Weights of a small GPT-style language model, trained from scratch on English Wikipedia.
Architecture: rotary positions, no biases in attention or MLP, untied embeddings.
Each number is 500 + 50 x the weight over the matrix's rms, rounded and kept within 0 to 999. Layers, rows and columns count from 0. Numbers have three digits each.

# v: layer 15 attention value, 64x160, rms 0.15, rows 32-63, columns 0-79
# o: layer 15 attention output (transposed), 128x160, rms 0.146, rows 32-63,96-127, columns 0-79
# gate: layer 15 MLP gate, 192x160, rms 0.15, rows 0-22, columns 0-79
# up: layer 15 MLP up, 192x160, rms 0.159, rows 0-21, columns 0-79
# down: layer 15 MLP down (transposed), 192x160, rms 0.156, rows 0-21, columns 0-79
v32:535541485573504528449486517514499509512579572602515560501490465517458508490491474518511470510473457552518543486527560560470415543528507438446546545535485497485464473444361495425466557448502529399515525514437528534455432471476511487472614554
o32:519425608500451542569511526453570531502522550574413543477528477525440549465514482515479430528480473455469485626483539426515444497537560477440492592515465488518459508480410493484506548495494390429528487479464452521509521490584551440488533524
o96:547395460557489470546479515514625566501437581524451527521510508519463560657536471525484456398475443424449432623466524424503469500536506483401452565641465514522471449515497447467538456480526386471458443522466404546498581487566520486533530565
v33:523493447481465530416499467505561453504569461506486495465497515546535439413479463368474389545467441489497426478382566463486593504507543472562475562419560431555458537499471485483543553525544458458495497465543515406523565515446509502471523550
o33:441424470546430557498470505485554469487510477445530544480453576527429533463435481466531368473517491577437444536499475507485535469499544506525531527499613457500541477553443497455492552483471419493515504536522434453541397427430501456589529428
o97:479435474510425561527542474491580458537514514512632539490472517540416546505459494534574476498479538619411565403516508569509522465475456512497549579465515479463541478460453547499501554482426471532532603494560485483485437485499529456512582410
v34:513453449484453490497485541596418557532446513532487483522531586541449589514532514541563516476558488528491450503501461451447539427414541515500492504568466488501590546386494605532507491465490420551388471572387484476503497476470455429402602594
o34:424447558514514490598538520523485524491510457583431555471571424481513486415534543491553520484550483527545474503497476418522481525516533485496516502426492545524521559499529463440492512446493440447439453534446543498428537489496574444407517562
o98:443382456534506433620552502471454561429567508681387601533574466456536457472542575477492491567456470466560498401504474451511528531503475466524445569359552526574544518497493430477480462565572471464430354532439572486545512508476573446444483554
v35:475510500474469444592515450571576502507468553481508541525597504542486478431502531608607479501599455413650481500503517499510587423406470505491510486566472510560502480524497493418410495447457466541451446489471501551500475483484492583481523563
o35:449543530494488442599510497545482559466477474576381585504569551496449531485513554455482582437570560529565359622474546429580551561503597501504453467489456497509515485427515477388516542531424455575470464512524544452487462507518510604498551568
o99:478450495479491436548441517515488548471473515537334595451568488483479500585476500450519538422521484524503442504466543485508556442561525597432518463513392496503542474509500475456442574494456474593453447608542528500530498476488435510531513534
v36:599499419426483436518482537557546504480532453400546524498452547539545521476496540419501513621520507443419484507507426457442460524508542403475482523595356430408471481560492553521492536544509391572570522499530487404427534453450442538535523537
o36:548566459556490481566534520490471501512468495402659471572495499544519458537436494538555461523507557447447492482551465426450518505551439528481528579477512449414584488530484529553509546511433472477648466528591580505514478461479377444543550555
o100:483641461492507438553635526469472424477528494535634455574529470550493322471473528566492485502499560436479471509546458506522602529442419492528507631470484505475504466534465615552529521509415455431592494555548598503582451457528423429473539531
v37:559540451520547514525543483509528430415440481496477453471431471497453578557574486495488487518429482525584473490449460504566551515501476444537517505498493494558515485360482499501490568446480466530491531445468394612538554589560617581510614457
o37:479559546542482487471532552515488449490429503382588470534472556478421545490585454439412385548484474545546447529508500527534462483478456459509525499423488556550485494520474594485461451506546503553446573454530397603616482557491472512551556403
o101:508508506586489435507622524570501480532433478410432497546517504491428592468530568433362371576496570578522533433473493509568461565463506489495519504472437549509450543476537592562507494504547547526433605499526497582588382567574455473496542400
v38:545489449505513551474460498538504489443558515447497530491458570465507569490501598438509481534444540561482481502490511356528547573574615473494505479520534469554533501616506411525453477462502504513591486505431460401448513499534523539484503495
o38:576479483538475499499505533506488542471445523519542487521551523581488507434465519515481491520487542517528484461495537553428519520558511504462532502482509455490512476485426426534452494490489506523640532453552485418489484480520505499513505530
o102:486548511534478471441483456568502537545491526590594408540552541580455399382431520534467448446571571542536453593577557577505482532435485507516461437497511490471462474561460520537476381495483522499639551476577479452487462460500503540493388518
v39:452465539508517503513542495541582495521533463529481494476466486500493555502368426448493522618493477459517483487457487539591520486454509519545407437582504515453481426486492620576621527492521473542529493582600546524447481608563515519453455567
o39:513456404558481567463495483551466429508590417456472443488418474542519445525469539525507456449558407512498506630529410482571523513518507523515495421538522568503472519536464628439486463460477543535388552594544481482444506499448538424522502499
o103:502361482491478510468524480531437384467535493560504532540502482512530462514576510537436500520489413569485536514462443532503548509510503468480548483515537566550489565489403562468465473522462563570418534476516509445525408470441490479502538467
v40:448498499480472534389517530420568497556452428556493504511515510557482480446484545511475488458437458510474457488499446455545442532475535476518564535525530493525408423514513465460514549509481512483498610529443442520544353496570442467507498465
o40:483518495512483511417558443465515551582446444378508566493480554519418506488526445555496586553470531499501500556481494505433459527521554516534467526474543501558372486537430458455543516505529522472466456518496500496477495508535441495487506456
o104:451496557480457562417499416492486591598468446293487485446472555463407502452495516537571605608471580500605519614480497502429443503575600513569476461530627512585362511491496459498554455562526481445471483493524423492453524540468468489520522512
v41:404455521568411468465510518428446525508440494462540547542543520469585498407601446521495437544446492541494463488468593483526530482510546484459520553467520428560543531538506485437415507507524582396506456568469443547583473440423523542553431448
o41:464525488502470477476491513461475512571426529493695616444562609515503537472505456493454646512466500507469509553507552573461486507491542516444479552437516455547493467464472396537434572482504524573602431488501481477535464502443493586524462436
o105:470571526548494556510430499458442555673482554486770539422527543445492499495489486506527586472522421533502499522586572582478461426509581537530473509441533444528378502507495440543460518460442483563566485498469464441531527500450532537522403440
v42:516482530478438566497531538527489475486449457473446531466463509507505507427419450492423527483560445491453417499481503485551485527537576555484473527484507560459416531517433478455508491517456481534474548436539436419491548539474514435531560436
o42:501495567515433542362432566457464525490494467466396572511432517531544479434459482516517373507541558485414425476517387424523556470521487531447547463534463506442532501542453527476489491496421474480534464483551424469489498480558518452550523532
o106:540491494415580500377478564584425533432504440454391499451452522583526481478473470411522494438491585442380450536467499463543532490481545547505473443540479509453510526503500461442467498517567521515561505463557492466461506452508535496507464479
v43:498598438396518464457444482501520448463552520448535492477479484499453491482561457579550426503417423577578507499517479495491523507452491439505535508491554535450464606560477498374468550471441605554432557476446487628551508471467439479475549469
o43:488534504444532477528544506561541520504608537327494432515524526493467527516527442450521531521418502493509430572498471528462512525471536475561486636453511428524532535477486492451583546565533460533544564484476499573553462473510379439503489473
o107:507607475496539501469523510551561654528520469177462396401523496506447579605476495464459528508397525537489473434510446536538436485437484555525494558441482425476522470461546513443573564485552431520523545535543459549465548519585411474520522510
v44:516423505524547528484484595496509570500448479597532485495524532475530498531529557437508522466450563529483523499520426392477459533564478572471519486551415450572505377428503551520482520563596493477503549466506480506520466574545531501547489528
o44:465565455545526478453512507538509525550519501556506492456484398509503446518570518480483589454527511465522510473473528426467482489558461500452547411565403559511443522503514488464479460472539557392470422514500439520422574519501518532455527597
o108:448526540522462445473492468545511510506590508596510473455479469491473401490594473504470643532510596507624439492455497479460443560541496439512531450617558528530486504520446470508453441539488533285527361470520418508491589521435489505445496557
v45:525495443453540560492512503459535509533479456519535514501481467460488523481536536412457517466475538471564499511537447516411587541475508567549563482529522479526466468553536472425495528504561456586458530508448470411563550480468396465426468530
o45:544604415431444497512538472523573528479574465482515552536500455475425526525445509492479510462531566442568440521494461497348513523523469508522520513539594456506537523546485505464507529577560479494474527527527470445472473522450438462523523512
o109:464631534486497533473564474580579545486591431455536563451502505488439491469431483565475564473608604503604484585520435538410463563425511528581510480509619399538533486520498567494471557478462585481523624505547438447482520515473358518502475494
v46:611530527537520464470579558450455578497515488498517511510460479485544453450516502538516539457530543572442508490467511515439452463584486548618558561470438453490501502451414491493381485535431494524481479492567431494613451493500429517520489454
o46:485651546448459475476534483501537509565518494547532571524488545462510527539513494551563576558440544513411510299471517488377468490429471480498493522464491526458496464495470450545481527554482520494494498502536491495520539564497545537540536498
o110:512665519518443511531541505486504547603524442544478533472500555379495479506533478539598556490458530485448481375495548423429457504538516477489482599452542485482507496476531402488480536520489501474509513536465501476543617556479582517493550511
v47:499539484512455411487478495585426449481538532571610508399509551450552486516537533457563476589452472462543454511495439498546503506500496503473322470434542503570584421474567569500411541558482542438466477438538471440544486541484500490450515424
o47:465514500491488425393506478549504519542484491533589498495457521593430478570531534458517540529424596514470497463538506550484495482535536460522445440494408517431549503521591447564470462464541590469490438473530476519436583563459544550458427463
o111:501484580530390514392524464536516564547492451453662476524493528634417487547516472413492543621491566578490479518467479517577518413550486552595468478443433600434494484580490452594498431508561524435507433444567447538348535475420492530552452454
v48:418378468527455472365465429532464483459504439462520592532454544503527577572529441435545483516556383469541436505434476451522444494479585474591544561588429494464553560585434555466489434466565509528505464601475473464509408466510434438491566426
o48:478520501481481522470524489470422524516504453485461449461529502550418558472456414511557581494405453484494480596534513503568517529548522516525517511525468498474506500500497439419500555485522476506509528491512559424480496476556506452484493503
o112:397470546568502519476477474426430499571474521537527446497545495530447452541483445549547488438461332447522463669563467466634479462539477473567460516389448556487447516544527500418594407447499401500512504544450518363484503426525562486503439545
v49:515524466530610525459538500508538540480486514530434451495445415487577522516523444494493487480430463509475578500513508472475599521466487536541526491494501494540417533501490449502484538492502439549523435573451564485509571456515464470529624551
o49:455533520482495492485510532452565549465467468573337467495504477454585523459434509480488482485523480569489488471493421542537518529554461507487533495504549548487457466491487461478478466482511424455545494551449496492533522485479508520515441518
o113:409473471463531479442528489434641614446539453605263591436540459470659493502448500512488538531514477542448548376527430546524455486491407543478550480507458501514475508474544497482446447511538468468496508554494492513518527530503538566523444550
v50:622616516498584353516565556524465546475465480584490506486403529541524628426497424516534486577513502513576538504504662506532426539491530515555405509450420414386504587514451459430407467455531510457452379505557549472536506547427450531517624599
o50:558470438428452486501555556519557539487513464718383429446403444497464484584549494523558453530441507543438518667543433434537448506557485534466509533442510527526477536456493501533431500435532464520505561453551451529435601469517508503562555495
o114:464495429465478483534561511478497577467520442830393505439454463500502504642580441520498540537416449569325468538535462510584476421528453652422477570412438524493480484455493440492390542419524498588499522420528518450506536430521501555525566512
v51:500445478450493536455428454381491472507485443477506526511410453501468521463495516446497461359404486596573435505443496498504509515473560521517569561473555542502467486417470407425444581479486483506455515508449462483427435477501406450392530517
o51:588519474519431544544484485482507509462563457389545565537494451541437558368469531572552396503494507526575393539485483442518480473543567485498492532513620471532489578566456510413562522476510389468455556455477483441515456487536518357494593499
o115:569512478531483555555513494541514589530497499319513528553470509524376557399465488566508414471511531554608507434491484409524417524527553478484457541490559434524536511482497521445561552433549451461439600400508498494466507504548446480549508463
v52:476422468587528560515523577552539437537441506481427486530568460533477475544564418510505474410547409493462543464426467426507574444514493455469421538485449458487429546453509576537412643413464524479591466525516423519592496449543501464545474389
o52:467497530524560470423533513524513511620438540426486531554580552487550505458510448370440507424530442483436488504501533505495528505516468514504433508509448478547500440442448549536500614467439550488592463578546497511565453417510400573492418445
o116:550438510476504475429552528484504545543430542473359570516528447417552488422529493364436466458477498424434476393502480480457461513554455498534484520564438448527497516487490481496527508489454503484518520608462475495514525468536453531436391417
v53:512470493559481522326486393572469554550513547529502502494549469401573506590509473528582491476492490506476485500499427502518426439428436538484465532581610481444443501475450573480532542446498489527511402455469488512531444540579459470483578489
o53:491522530521558498404508487467451512545485498474484475469598503433529528506547507509467577504563518461489423431544458561529467507486492423545459470470518547471453550545508503498552469478507467505475402489444568513522524454528559436480503423
o117:510404528559497482448435495473497565569481526315413601524584523363599475611610516504431595562499425460506448339493453519511473512562483392441476518515472590507418578570468472497558480532571437485467371591454532560498524370486510462501507433
v54:505470452485549549470621498573560511473566468464449473537485485529576549527525406512466407533500479581492499499478541474508570500457423473539529570551432463572432477445472505471495487558613476421520428480487630482459523543474584569507540524
o54:424509522523530513482539456488545437544468493465519546466450600459519471538552508540455439459578488550479522481503518527550486426440501517467522517561481497562471539467466537500514469514496449502552509534452531590513474521445531536500474494
o118:459516467522546469515567493436636464539516522549441538427532541483492520535500470500447460497642539556490502412491517542573512500520450536459528587591495556474432519435489516536475510491427498489583558528460510500574523566530537549469546541
v55:479454567579534516436647590489645440526483507472414484514523521592520477484500400542485458492467531552547533493589455487511523450471402519462594476408412514538479409490554555469495502481481472505513558533535610482581487500591474490536560533
o55:428512574481452556438610486428565498506464450418459583471521537449547546485468450512520541485492492599566501470510467463508441499524465538477500509472493565569447487534484531454440464431490550464535498564457600541549536499474428602401517466
o119:439451501505515518495611524415587488506441513478281517495502529478570557465474474453519456472495557523582530459520451486470399546574492541532518489595560542532479454474493446448477531482439563464462473497463596551549512529495435509475566574
v56:506459453476434427565541455516445487439390494513523467602443462519489554547581549568463515535493454600530519501458531557458513479497555468491573514536567595582564557446552466467470490516458490541540421518546497517491593517354461495492460425
o56:481487558471531442568471500484458428515468505575553460476516491493479479495581518503450455559472512595572547390448533537445527510492571539498491532402515436457532467483560478487535548498455516555577530447520495544556494580451518596541400482
o120:483579475479555505653480487431400420516571505660563515463560444521344460481516570516481479535508487535572554328491514539536537485536559539488483537333469484434497513468525463426556492461498464504576517493493509521587494586445659551552394452
v57:478466526491523453562473532522465449463498487565491453543467577556468445425550435587542476453476453531487465499483506413499518554508522510445486490435453529493519505434579529508488511591496475478386533503463444506504566497451622451492512556
o57:427453579496494466498509495502524492486459489452547549517465509536532469439538510456546475548464449569478512640448510488516490491502519538461534472418454537523499483468467452510448512499547513496531485502508460537517501524550487534429490483
o121:488431544477501492460563475520545441495489460455566563473445436548495506391493562454616452618511529606511577506455461472529489464471494585562500474406489471477544457462462448548478465514579519449562529492548500607453493591571474503471487471
v58:510564519498503522492597586493528526502559483437483483472559564529512489462456464495578482456504492539541558491463553461587533408413472539485480472448520486508462490491514508535424456451560496518487555420488472524494512515561463524480588560
o58:497491470556484511515501517502489502523513510426468465483490494425557484462474517486523525396472511493532485382453504412557493515485437568495532499531459540557460540501570473401447513434482495463500482571441478548442508485496506481532579542
o122:519455487537438487501487557560484553497530572469485445513503486482552498540500488459531588415368551580504484265461548477524464561530437521482578568529491516558541472440463472333418589476492501440526422524468532484491531502508505495496616523
v59:497486527562465393476425499495490459498493480438472476495567547493543472447563469474497441517486565519565447511379524494550488476581518544525555442518478459489516478523543491510413541490521498464526490463538428431515476502527556564516467541
o59:497529467601395501448431481509440432491416484439603528543521575540539549367503448479457460501484500562509415616442503494557488453539511497474523494465526548456510492558515480485479486451489489563537474459526499449504499533535544553459586510
o123:505588475535388507479509449537469404549465479495527564572460477525518502391518452493526479584496571591527485413456537514560504475550499507488563589464506560460561471529478492476500524453498503484532492473511541550437476504550487494482609462
v60:490525524515533512429561447586562540424452496507594530460515483492497476581554538389417565471516552395418556517455442540401458464540504441613552464526478479493443489544490499445530427574410446525480438451542452505475394527429451556520482524
o60:429644532489476458464504468499503486468481470608497473525446466489435499533528489460485554540499589494451459543490542488479523513469477491611495509539512492396527447490524451492523475563424421514470488498532514570480524529525521582520515541
o124:351651594508429421417460441436550418443538459536493479513460466511510499555526523556527533440498587451517418554507487382470448469506437491591512558582431492404512492504526509484551431490427424435443449517526498586504552543521522557488588555
v61:471572494408522536509440474521515450519521490515525474539578512593427545454466628502476540479422504513447531483433502459600580553515600521482574493538526654630479498429453627529419441513542502552543547593477471519465442629526395517471519520
o61:431502477486460514570562512529473413540577509513313576555518521602435480564563506582499521459470574491529566366389509518480537513580535495538515523489449530535486441439450587490556437515494478444457604572476464498466496664574566452485514517
o125:469514467495455463508615484556461484471626491534314527500533499656445498557473533560484524506476655499503542440377511553451566497570511509440515532484505531535523461456436590478523410503431519520508572556530445492466496598517545465570501564
v62:468629474442485390458503473453506574553489502475526514518397462395525482463435480466441559602514486523518504495499542512475523505424426536544579484525525519487456482512460495440594523515514491487443563550453506531475496526537466502427477538
o62:500567432452475486533458464466498517519563466463498516463451465425516467574471536552526526481514473451506490430510395492515496476490434532464532510498544532488466544588550497441516496510539476469394528565445469500511471502459490399562537498
o126:451562506454515479620398478510446516533519525486609541431536492417525497633542512561531640454462372517484497401527471548494541475468462514407551470453517504543439509526528490413495581520526464586445463517462491454606456476472518472497575525
v63:504481471477519477488513459611422444554418392461482478498444517421518459572529577419463526485540525379439480525453543478512505468390535546515437396451603555423530579441547484520438465457435544516524499506491527544520597470423497482429500498
o63:532515523466569442461516495520476461456491482429529518585440489384480463528501528485520481405555519440442522489582527557527532508418456528517458484475524482470555544538637530534431465454465520516511463495510484544514539488437472495472474440
o127:463552539479552523479571478456401546460506463348404553598422462510489516397480564525510492529517506457413539404567494495542488501481527540558552461390480516468480547515591485518475451422528517580444484460525504487481482506476545524505467431
gate0:509598473499559506486611542517431416442481492428527459456429509479596512575454574484465496472540340541506494531541554495520505560462484500490472520540537560455499542469580470520514521525512496567516441472506548484464564472476460477488540497
up0:555474470416438473424507526459460507456500583491459455548556449491506530467551438449542604535477430465488515561498489500433404489552446411468491530475516482496501515476435481546465491503513447501520471453537485490463492532590532480578427495
down0:549509510496504507465516511542440536556549445518675497476439518462468522493386448539405560556570546485462452580520466482578497510466503547467493442439514593508512582469548469474477454424453399521470534566558545528397496464560460471537574450
gate1:537573494463485523554523471486415467515550515573484405465456469512562465388526437494450480521482487455426581550387598479442552579566567472485522570451482475547542587536440450496518561536535466576378496490482406520486398527495425459563496406
up1:432597489551520426422494471460580487461468501484524495463492530524474531509614516540438486515497443501614519503474462553511465481577509558537507546382491472522455450520534449473405527441487416549437429462512592495538448547441541472368596455
down1:494579563432523424490412504502598500581484518465477383543474486484471557487504466517553432474609494546550498602570414532543514397441446476548474455538447520491514541419455536564444445439563578477489472379427463486425470528502563460488549482
gate2:519493569449425460495588539559446418410527551415551561460513552480551458467449582421525564488590485541587552566545525500446510602573583548592502437506490556492466492495566493567443579497442506465444435424502612396444504524495488432497461487
up2:446530516511445527438595526541524423475501398543441512525436572529570496474480510503600413466525455518509461492516471498522504467531610518451531462572497505515386555627395406502473466481547549481427467410563558433493521541484516485552457469
down2:565549514526464545532512468564466535446458527549521486519514532449500456488481528542552486571469409416479595593493549489512560563427519490467456503506525532570445458463504452496468445451540540477550548547468459396439469461476379552449473492
gate3:466560529490482492604532587408480543415599485461510471581542435557500470574430482527570554505492589469495499563548468506381516524501566512534587617485524515509448454505501446482485513456524474502452514558559497508550463566441487538359650494
up3:455468440533499450515631556532461513531477386457557484488482547606516561555506491436444475462582451426556506512405451545549476448487427540570487458552472494486504478547505486501429502560526600436500447557594498529519530483496501532575493413
down3:484549456556409499595510502509487494461496445500534442518566567452469570508446423550404521379481453516490512611476553494568586411438462562531500557485518551560457528582502499485531443477527504483512549542568473520452451377463460591517579420
gate4:425488456436535581503571592525540442558540460534472489475454520550535563525475586439522467468395566579529593491557470554487536518559495438474481549487479563464476576477422539466526555501568501516594515480505469539473483518533458444485435530
up4:467484501437518477456443522427468475559505519570473487511398559489515442455471564410443435528450500554534480515495478509489522594607472427412486675360544480453620501450458397540449542501489445513567467555458521468642554502480526397493384512
down4:516496382442426516493447454489474534542490469539473523524491494517492507527428462525477487562500544442523460097526523528510502491521498528483490561519550525480550475526456464531506494501531487538503482463517450486487532547516458406494457475
gate5:505530506537407435468521570429469448441451524454653511485472617477555567494450524611508464589462469570465513569474570442525461602551504401431467594573517458500479487504489521511445468422529599532655398504447501458522598496573452505507478482
up5:586486539600494481504488519510525565478571379439546544452509486435504486478486544624559508495518476557558478560582580481441381492555522412509405532619519474470511581542498478481426494502504590461549566640562530464509584516455543440599438502
down5:521475466536549496506464543450464544540438478584410673577432578535446502529454515522459523467465515448516472231512439528416520467562524477534550480511497572517529513493473400505488477441513455483479600499410501493466527439531477437436497492
gate6:563550353475542559503605557448408480480464489529544434505496550544545485598512525523392553449524465513467505512456405512517447508495421506504523520513497503512506491497457444598528567556458489478476507538497450594486420586537542486519487518
up6:492476568513465540508511513478560504555580586465475478443484519530493550486414441496531508547494468460470499487469591458446486501509550398427469557521523553522523496476508622509595402428526437580498559469623483553440475490520569460494534480
down6:516558503459426492551509498584533562498519503437512508548536521468518561512528500407459460509530538440494562780432527506531492543493547452485575525452475572560489563478490419509501488496506463531535588452525509402480468532549558482451486455
gate7:553509492585503542611482534577455425468618520474456493475526559415548490481410506497492498598425488516581524557429543502540438475486581522440505506567527588462513537553581424501583460537543400454499503494509558405452485496492548430479463528
up7:492406542439569535561554472510520497506511473543508501453441448538507520453380578496403556532513473481483521477471474482447496475527493513482524443450571466502395509574384456517502546460538463474443472467355562457476433462462498489466472506
down7:567477449513605457628556454456480442513514481460466521469464551465522488577503531597416512469464542513536409407456559596469497430569544544606535490558530519487526530491570486449405491481544432507474540440457510504590460507492556522468452503
gate8:505570506457501497496582584554477463426434482542471524443574520578541537530530514546521555532459542544441471489513574500482419519498546509548454536525454503472468579495440448523523494446496423568525517471431561515464523439575476514464517510
up8:518525463483417434535420523438543503517468418434518453561517542475570506454522488475526540470538527440520477551513464561393605560516507556466489477492554523462465411642536474519443527496437555544450548491548418503558509561521512517446557494
down8:507510453396473444495541501474540483487462526495600524497523501474458514471511564484476554574538540460513446613439441441554408502581549529527402500519433478464538518473495412499500497514537488551485476559522418472438569469496480627498594560
gate9:586609578456576549516561691481529539517551466423401449475554577531577557477486505467521427574560498601496510393457492501442518489593565440366545639565532531429530441531456620648445546438462434587491427488526524456544548551546580416591511494
up9:556639667445602495535564527492603536417492506482524470380550690425620589538396553504407510462539447610528540430510441525417451538516528393385615529480504614493529449680531563653543400458477553622529395470487461498484562631523550530460549462
down9:550549493472500510543559538467494470503483495509449481507469489493580490462496500503473512524519518491500524000478519491454525578522501515467515572488548550496490497480511512537467534427525479497507495490473509478501513492495539511475505488
gate10:454528504540510515489434412575509429406529543537651541506504562516486477544496511470551525486464495544460495456483455471461456515464499468521496504505484487531523522593496490492590375548556509528470536466533461504399418555450494528529533483
up10:429476550458506468458485474506521461330481501505710571464469545515570519543473521502487549448493482528514499454534497480489468493509483468516488482497485547515512496549442491477558457516545503561466500462522503506467493549467482549459583493
down10:537536451494476506535534539486429538632494479453338431509468463518494489468570443500505457493513501494513496793521516520508528522494504554499525531498527465466494512460524488501483527483472496460556519501475487474547535479531502482484419500
gate11:509543519525556462540576548510597510485512508463464514451491489450560501546500435542461539518476513600483587503539497530477559505494604482455465481508589557452539561479502520444578463463530490481558464495528502514512458521446420546587481544
up11:548460490507432528579526475455514524526476530421502466570560456530514562551525464405485488531448439518475498508381579451463544450456430420476427425511557497450485557474537513515501453488485531463480486506445476503520472539467469466367490466
down11:513519525518608508540457543450540533461527461522486358546481524435528516591543477447463397572486474516458561519475444433462505412552537485536559448547508465520485589512458425459520484504485590439469489530493460487574446486423477498515546485
gate12:459565503505530506425503488593516533468462487484504440419551453386517577452532444543515521563527470577484576549600531531613541576461478534429542532542489564471471528470501469556401532486628544571541492511553614630527468524554440494565574571
up12:503462470525526578605522583463439579479493431555501461500656491499500505554561482388470488448493556506506464470426545482429492463502482560531376498490542459479539456500502503489526572570497476485552480477551414598408459493537494519519431459
down12:406533456465420534503554505528456532467429409541520502490546440499588602471520513497478496633454540484491598477449482495604451439454430539512481526429559468476482488488477538555448472533476513521506465439445457552523575510417489586537610557
gate13:591451591461528547539574541485544496547511441445483494540495535528524485462450536489529502525477540589504556504480479482411487450484529486475465488546540583520506513616497504476495418455486499492486533518528555490508561454512597425471504527
up13:517445514467451496557487444399541573476533503542467487486528443497476486479537585518500401446392490420554595523576467559408494524504491544539517484572479448618574508549467501478420556422484539494488553521551521490557520492429543505516450523
down13:420460470531469541493426475561493454467518516523550562456512521553364468563537538520542533495478515517534448527570399401471402560434431517493473464459505384562497547503574511474499495485526549470509470466533479497427438455455528565490488465
gate14:519616410537473447533435497570465567483502488488543434539444562547514492498377482620478483434509510539542545566402527511519501547503455488489467496476440502415480586593539482482441542484533521512543382564522587500530551478523569493594563564
up14:441565443435486581457489542528558435458482460486491451538421528352497564507581517539488516454473446479510478554541474461551403535525487509536556652522524546507494541458496502498458416531419515591516483511431495558575470558467489491390554480
down14:578588557497477445532508481471460512532566563544602625539629575519527536537447511487425532435506444498517472419507596490543529434519438518545499441561532565539550475550540410491438478567514441590458531547555462501442486528456475516568528490
gate15:530462507516541490487529528481484551446570532510459509466527534555557524566549458440532487527467449572375527541409486509526420621551493578443492557454465485485594478513508482532529496393506498594508477489480548520474518397505478524543496423
up15:458478453417555509467530501508490433471514454514511474486478535522525535480590380514474465612533461546633480490559575515585463501508385469491458506508416445507508496521452525512480448450491562527495452428627510507469559472563462449483487505
down15:413545526451499515530428557429504534486523528506396554507489505506512538535531461558506479605482530495468549334502469502461439548464447419538411418467521405499440360525493504411521523480504457537515496458467455547507548508500537491530493530
gate16:592502545413556534558574489442611508545575501496455458505496526518528517524513540541487465447522482437495544441459535503441420504511496522508516519582584525441402376623505437555456491446453478608489486420561504469429548422469555479571572424
up16:492409570462531533529470517495574496519558418420508477428443598496557474499587460505528483564539476502446528456534442490506415466548430506382461476595439507516461524620537562471518498560470480518484523523587421556442454480500576472505493431
down16:443556475493529495485541480559486501530427497529525452501448515538449473529476524444512493464504488480511477104499497506492543569465517499538472566488527471498470511449469497534527492518486488495524505454466467527540523510544531500506475505
gate17:526618456472517516468609512498489522444405465490460459559478480485571533408496465537633540508565533528436499574507413536612563487444422442481572492605530481510491395525515599497569396484399597559538542494446457593413595490474579491615577569
up17:460528437468488506482380449470579520545447460457480515426491529523478498441501495484446483511470445501529517477438457399474559505454525520494531518551521476404590524472455367595454486465518513519571552513503519435467532487513459537511472484
down17:473452486529541557465490508488580583426386506434550427468451498522484456534441510479441550430473502512517484565452578494580506413466391544523513521549520598553495489497545537514428490514595511471432458532432502471468610546573437545524559404
gate18:519481548481482539484372469438506476513503464465396432500491468521536481500538512496516437590505578519506474515487447594535593580545627560520430526439508556418508439458617486562456444446558557560436523466469476424553506443451520454422577457
up18:447450420463559595459547539462474555577541468518552549430458476565485477485384485467473485557541437490510477488569522581487610552555410440581488572389479603477428530562478507532475593491484432467563519575571598534469497538466474500505408461
down18:503453423463526475527460547531457596532574530499471393529457565472459344507515490512461524467482424470547489506473455506507468585486524614565498490399550541514527485519549506577384430562507445409446440553509503532463510609538481491524590485
gate19:517535455545467543390543528509633593419515526466473467374452545503549532464460481471525485467466485536494534536557488489613496501562413444494578581566527528465450456547428453528501540546615491599561453533516524561451508492629483449485535562
up19:423517494559622511449565455508490549429357403467559501518490552514481494532508529594517533431443479525558555486480545548530402516431533547572454510477605499425479469531395465474481562521525492474459461517495427371472469521518559561448468522
down19:466475592540540470440488524479547508515551539543550501603523478608423499527430480373495551397473522503555498384432527517461573516471502492451547524548588461522452540454394563503479626508507471441534435526463501499439494524464561536524467422
gate20:521545456537629604535548432467481476500478478456537434452519466452549505500516580436551496555457494492421574538453468547591454541470408460520545490568531568522492564494594528503488556532423468508605476518478516488442560483448493624566495489
up20:554500463440516474522490550507501483557485515518444430552518517553469449486549523523454602546498430437435445505457486547412476506460503602528446518368472485525607570506463484456646466470449558634405465521542521450554569510470535444438550524
down20:512480472413472539487485428616523475523469471507535565489533528499478529451486529460551528522485509508426389394480554439524552374488438589557493579445520545509558476445557530474458448496514419467502531558506577404471480491587494520425494533
gate21:571492524470460561499476468493453463515476489380568444471505525487515590415491603569675455504491486536404544528540519424533436492520528463475436517539587561502409545567363401494460552503509542573582501465547466516529547399573573505565401534
up21:477574581415526555418449476530518511533545580490422475373555432467515482515507521506490447557465535484498505451582546415519509510503557522524532515502584548615393478510491529461451461565511537544487553458485546596541440549459469428487503447
down21:470503511453485427422453461515505501583489503532532630492503493455512472478551522463531446432576517561474555546610474342450452515474578464535517549474491450575616491498488540528485480427491595468472498507366529522591484472515455432648473449
gate22:539482421420379514538551520514509478539588451544481418511479456507528487462429511531545532552538455512443528532492505490535553569533547474428479500548496540424559465444409504573531558487536452537527514526519507511479467451496555405564489564